{"vocab_size": 5782, "activation": "tanh_gelu", "qk_norm": false, "seq_len": 128}
Each number is 128 + 24 x the weight over its row's rms, rounded and kept within 0 to 255. Layers, rows and columns count from 0. Numbers have three digits each. The size before them is the row's rms in percent of the matrix's.

# down: layer 2 MLP down (transposed), 768x192, rms 0.0223, rows 116-199, columns 32-63
# up: layer 2 MLP up, 768x192, rms 0.0444, rows 117-200, columns 32-63
down116 104:121097153077129149170122096135131125159137089121104095101138163111134145122164112116149090107083
up117 106:134142124152131100094146114091120164151098147126096106078114125151074143134141102162177151121122
down117 108:104145112145102121095133146126149110105130160113154151112151140088115098160152126138124125124092
up118 082:157145112110108122133102117128106160142143146127152161119129117082105115103096119177158147107146
down118 067:120158161119168102122111074173135118102120124123079115149128140172107127156117118178134149160126
up119 099:103173109133151102130127094107119161078150114123139139074085118180127101164133138159166146160096
down119 101:157152114109176120148134136113096091104100135150163054179115149114134087128201145138102106167123
up120 105:096092093099137154059121157131137135119107094107094106125151121095100192151134142124174121156156
down120 103:072135111126127145124102094120130125133108119125115146146142119156137088134082107118101134132125
up121 090:145086132121110088123136106127114145116123101149151124135083192109148106128110095157139126175176
down121 092:160133129131141128164151116145096120158111125087119132090137083104091151106150138119131138102122
up122 103:136132117080159126089158158111169122092096103175148118123150094111094177120139102143102095151133
down122 112:182163165122121116190161149111068157158126141071130127160125134145148089112123095135108146061094
up123 086:094104149112129124123118160159113164149132098106122092111112161111165175160106147145071132132133
down123 079:178161127171163096122103115114092129100101123143116135112149083158108138111120118160166152122125
up124 113:128167113133109159135122155122132190095120172160104094131137103138107149155131115152149145147104
down124 108:113133074107116132147158123112119122106158148107157090104121121141163107129153107099127119126094
up125 093:146160152163092123140146133127159155117126150122119137068140108129098087119118092183177112127091
down125 081:137134125093122096174150130132135102091102171127156145129093113139106170110116142136110114132146
up126 100:085102121136113166091109109131145146090087123139163131139111162145148093140111104152095107121167
down126 111:109174118106168147111159136120110172156118143109152140172135143154108151139131090132148126161144
up127 108:127141179140125109104137151131103113110122152126053099102132126144086093089148129168094147127147
down127 100:174161150110142113115058135130063129157136123127153111092136132133137152131139114154134172103137
up128 100:119131157137112133109150123172106160114140114126093106162124133107115109164129100133144142082114
down128 111:095105130086089115105089105135114098119084177093152121133129130099137145111107143117138174105149
up129 095:090108090140116126100128132142175105146114120100111157132121173150133141167144140121101140142114
down129 106:123195146148140125132115120121120127134129164145112113126150113116136126122068095165142153118120
up130 110:117155151112105172136111163115109157125114120145128124074109119096088110112148132138128124149154
down130 089:103121145137125105137109114124138117106139144106125112140093173138137102155095137098116111073144
up131 108:117129113097179118136110161100102129128123101105140113148127122131102102143130147151160181113127
down131 110:172117134138098100154120111124095095130135132149134163137157109120104102136083157112139134129148
up132 099:137124130119150126103168125130141099132146169132083103085132106100088131188195153116121090152149
down132 102:122148120137166104142138158107117124139134170088116102109109141110145143095096127150152144138099
up133 102:121134084135131083076159122132160136114082123175139072093139115133113138100165128135170154149149
down133 108:130117125166135114129095109101106111112106171096081152109119094102162127120125151161111107100167
up134 104:093103138155157090155146119128110150164084114172144125095108141162106161111124117127155157111149
down134 101:140142151125144149115120124119115146126132099108133130144144102145112129090090120144169099145176
up135 104:152170095127131163126134134147146113136085172152117130131104096152132125150145138160127193091145
down135 106:134125149110152116136133081093124128132112153143165132102126183118118172104103120127156094151089
up136 098:154114104162093115142144141106143159145125112117076138088084120144100149116166118176119130092106
down136 090:128088145093131086092172127155176151138114150139122140131142111122105109175089117168115178151134
up137 092:106140097120158144130103170120119116130085133120134087150138146163134163112163125106110168114161
down137 088:166136119113068136155148117105152101154154134086113160127152145131129128142113113135134110138088
up138 099:107117066106103152120134169101188122122139157131155116104134173178123124133170129136109117143124
down138 115:148089120152130110157128102118148115168147129130161147164137116123145149136117157136133160108164
up139 105:118135141138117172131099156113110112110126152172116097097102121165128164152145118150107112083163
down139 106:119129135145140141138154141172112095099165205130139077085146108136070094136135119144137075109139
up140 102:091136127125088170177113143103137145086093152186100115153138085090145157103138134169137136122151
down140 115:120109084111165150110137141093118152124128123163138118174133104142166152086151139139136156141114
up141 104:103178125075127169140142142122171139131141148151153175103137122115137120116135123121181149155189
down141 101:153079127148150127119114111091113133164123142158118154127150162118118093102118123125090133105147
up142 094:091094084148154098133144135149141141098146104114149120127091107105163152136138131110121116123149
down142 094:152158119087169100105107098139143115167128105093136096093110135160100102132120131153159097115095
up143 098:139142085144128126093140164089162116129145137155094102117123124165135116157145151098131146131151
down143 100:099068135137112076145109099091124153116142130178129124175144110098181131119133140126087164161115
up144 106:115115158089126113091109135128140195141146104098085144079159108124103158116132139098191113122106
down144 101:087099101127119193161107142137126166154132101106117148118130110093107123088101215119146135109135
up145 097:089137132126157141145141153156135155146085115152078119097108128157149168155160162156113140146106
down145 091:150148122118111127136150144140118114132151123113140103144122134102142114113103121123077133123101
up146 097:126110114137156155112141130104099118086150121143107146140167132138118127139123090114148095155148
down146 094:102103116139103172101165184104100141149144158129131127107150123152145126111097179165147154139101
up147 115:105141141142178123137126143130132142099082126146108100129116098128084084162110155140164149108106
down147 117:132167101136122104158130116135112114108163116152141152118135118127121147115111133089101138111114
up148 098:112129170122130133134094162140112128147111139158107111095160101122072141141178172166130111125106
down148 087:155114117139142118116129106110137112191141112114121138132090073123131121126107127094111125107157
up149 101:144117110122135100108131143118116178092119094123115103090121091138096187096114094137128116132123
down149 096:152084108117109092163147134073130119121107103116095154126137122158122133158144120128163112109164
up150 079:183138112143100114110172140132112144121160131134159138153110108138154130122159126105120130114104
down150 073:108158150154116098108125120113117119143140121142153107085147101141117121117133153128104127147178
up151 109:075085124105146115094153138088149128138094128103114156096131112152146161137125152155175147129116
down151 129:173146126116133115150119125108109147102133171155143134143116086124103096130128142138128131129143
up152 087:145108157097108109100105150142140159113133142095079110125097178114113128124122171141184153135099
down152 089:124143114137118136109164112154134137154115143118171128116127136117152116096133114095108115121161
up153 101:110153093126155111112141153112123122079118133192091131117127116106093097153148171165128148101141
down153 106:129132106091146107146150133113133114117083163138117120125139151134118142122134109150134130160149
up154 102:109123147138162145113138142081153208130130173124096132126145122135139129171128106149159136157133
down154 091:101145114110142147130121113160113108152140135112115141155138091091155127119158127121162154126109
up155 104:078144134141183092120166130155107122088116109122131139149134085167129127099129124177156118109134
down155 104:089107128117122108096123111118185121103055148141140103167147161135160157138170096153120080126163
up156 107:127077125170160114125079157139162187078142140128138108093126132127088181166118143153155136149170
down156 105:118135078138122112182150123130128169144085139098115103143140082121129150150105123109129117133137
up157 092:076082146156099103107109134157108156116087165133154153138124176150138136122145106114121150091123
down157 094:128125080139144146145132123128153135146177130100115120136093143115127131127058106134102147114110
up158 112:095113092123120146089172143123157115151119124117143085124153134123083154139153105155121130149159
down158 125:093153154142160125131095119093166172152128125126130134151076134162104105168106138116142086129137
up159 112:095155128138203112097134143074089107120098097159118125139088092135117149183134142130153131134138
down159 118:128147144148111114143123136151135146142098139141126156187114140101150129143128126192090100121120
up160 097:146164156096139092123114124088148135086122171084132163122081145150096137167111088126154147118158
down160 097:148124112172121135155074121112100118147144092109122120135104128095126101131157178132142109118120
up161 108:126138126108103165145138158149145145084119164143128125093165125172137076156147121155168146166115
down161 115:118140143145096108135124123113130142163123110067108130138115159100139151123086081156131159075147
up162 095:107143148153099128098079093143118106111143137131105153144134110160144152112099153151164175151141
down162 094:134139147116152101131143172115125126105081130103145135105147118104113136137153096155140081120140
up163 098:113096100173169095134139150075107151103117102115103123150128111120099166123121088137123100133121
down163 102:136142143098121128144150131143095158136124151102092127155130150114159150113077103108107142151126
up164 096:139169131102111141120082137128117124124141135162144145097092110133132110085164112147139144140157
down164 088:135105135142130124089152166114144079117166135125125100130135113139108144127110126128100144098080
up165 095:146081134116130092151121117114104128112126138116078154147074127119159131122124152163103088142135
down165 098:101156144134105093131178134153135116138129150103185111137134106112149107119103113147144146129114
up166 104:115089154159146156097101135147135170134140109147114143134151128095111148143185178133104119126128
down166 105:157106145131091132130132151126145110102147169183133178180113104104136167134084122121162118174117
up167 112:104088105145135117114149120095112194119117122126129108148149150118093127196104101094141152147145
down167 117:104085173137108114142139137129132118141110146148161139135151152151129118164144100117076113094128
up168 095:097082109109127157133113135138135148107152080126143163152172118128130159150129143158119136141107
down168 104:128190166140122097149134153113118131124165112087170146095105146156113124187102138120138117093159
up169 105:124136125117121120095094088104106124147110108151143120141099100147149121095127139122150159157148
down169 107:119139114153085136084092137113122098106193074130143145152108149132148103130151151126091098116146
up170 110:121106130139172113099094144109086180121099107123103138129114132130108135140156140117137178094139
down170 112:130133127099142138153111146104150125121070113092122142112128101138163166106146129140094153111123
up171 109:149112072141155138139095140139096134092139116177095088097146134140138134110135139146106129131150
down171 109:137177134121170118161095112122123147157103133159123170106171115100145137148107102106108084127107
up172 097:072106125076140141094116162104132177135140147137126146091133108118118184178165118140152141179105
down172 096:118196105138146126120140153149126117108141137132132121152193175114136124086123124138138122119120
up173 093:157131106140094098156135139097134160150141146166098130113143115170133122174160098099171148107118
down173 082:100124091145126127109121077136109149128144138171149108143097091108129139150094136139156120125154
up174 110:104138116099125127144146127142124152141079147114075135141117099160084125113106159126133163121172
down174 114:125110139102135104158118120118102099179107119125141120106120123145124105106149153145120154121126
up175 092:117114138109113100144119145080130145094112126111153113114102106111128088090098135128108171157114
down175 086:142137164133120111123135105117072129136133147134126127189131092117111104132118130069167126146121
up176 098:114110074115126118112108123120185157121136146138150132093084153168131132139101099135134094130153
down176 095:115155123132120169141160117119134138183133143115123115146131134108156117144130060131150098096133
up177 102:150177079128123161128150127126167106070095132097125145100119152135158125142116111113135092167117
down177 093:153164125096111084158115117179122120147089159130125124096139111126120147098114163124161137106139
up178 110:104116091163104096107113149143150143089116141177143101136113147115065162110109156110081115110192
down178 107:154153108139144088097079096096112115161135122130152120121113123139137105128139165122114113161142
up179 105:140157118112159130125150138135114074087078137159118116136103119126144093129143165135145136095116
down179 113:119184111105138106137132137139118142061130149150124129159159095152142094138183128136133159143161
up180 086:127141114098088122170125175114096144104134093110109141134095132102101151120169093164135121091129
down180 085:143129137113118153076158146157127140125133122099185152149130108156087124147151148147153145163111
up181 101:099157128102130157098112137116104119123139171122149122133155154121107151150153111135108138175169
down181 091:170109125134143099149121144124125162112101138143146106176110083173129145141150127145125144102132
up182 084:113175115108118096083152099086091093129108136165130142086123118125167100129135091162179135100164
down182 088:125149168114120122156153160143098124111129116102129130141113148110139125079137133144121108101113
up183 093:132140169081138145133129111143161175144102142159149119134109134135132101150111139141156114146183
down183 088:145131114125150116114122135115136133092135160128128117153127107132171138099101106156117111097139
up184 090:115129126096143156121097132096129170149142141108134122097114106180138154132146127127135143179134
down184 097:112128158146127130111178128146158140134078132150088150116136150111140127112127100152107095080145
up185 098:114084100158147073142107139101136095157110131133157126092158102119094071165139167134118135092134
down185 084:114125132157105113099119085153133145141111154156144156135111123154170134138147142107139135181131
up186 090:158166120135152116160106132115124165146099142110136133073132132106135157135127113095125125134154
down186 083:099165108148117099129181103106083105159114132106150106140118143105133116127129105138149113118143
up187 099:133108104127147107100141132161146188133097095120099147141087130144108161168121108116149106117129
down187 102:104131137145155165103078132154132140169059095152093145149121134111104148116131131125140144132078
up188 107:096102150163116127082103100093096122126099120120144095114082146128096136145146110128156163129094
down188 109:135130128167084105125127147153115092130139125092149117096127148151135167095063130114101118122140
up189 087:107124148099074152099159122102116132173118099167161119133099093099155134153173129149146119140141
down189 087:111132121101122121152124105139097099119106166160116153091079143164172145102147168148128087155155
up190 101:124126132168164110148100161127121111124131074118089168096145149144070154116181150117161095158109
down190 094:111140110154127146154129089141140151137111110082093145119143101088119150110097144118123131143139
up191 109:091127111146120159124095117153154152154153150093081116122078132116134126132142156106124101153148
down191 105:129113174115113127117100109126157130084099184132144162160161142125121102156090111138092131145110
up192 097:117125098088107127135147130114109143159128118145083142116104124104163134130154100142138150139151
down192 093:138160131121114123088145141133110158110118124132136176105088125131157130129112096148152129140146
up193 098:106153115117105122160147131125162164114119093126099134114109121134111099141164122140096149119174
down193 102:133133148096151165140137123136156151142136164110130159167131163144117115126098139138104115142102
up194 090:112127125076113093121103142084095163079148115149141149133126147103156119172135095143146157151114
down194 088:125118153158118123159109128166125104154105140104121124167107109128128114102111131054093123131104
up195 100:081110171135133106114122134114137161113102113145103066081163105100107174099139105119155131102110
down195 105:138150158118166120192149112135146129123152137181148177113127151137125110150082106124104103104122
up196 097:131105118102085088142155116114155151110112152140096108131132164156116108101155137169117112158167
down196 105:147106147096123129128160160087123108174066161130168147141134152082134112158159106106117066110097
up197 106:085103123095121148099137125123132152151117162118138155113075171128120079174144120135149134117164
down197 098:102125145100067110134117147104129191109076087148124097101143097108112108160155089156140140115119
up198 096:117131093137143137133111107097115170108122121141143091098133163128149102158101156114130171128168
down198 097:150151157135090130140134062107138117086161112140141107103125116108133159118167109109164115106096
up199 096:136085151147124115127091137110138163148112121141140157138121103139116135129144118134168147163109
down199 099:136139142112142104155136161130152136106149150107137169144161112112101133127143117117168150127158
up200 095:111104151105078127111132114132125161100105065136133083132089148128117113156112119143115145124147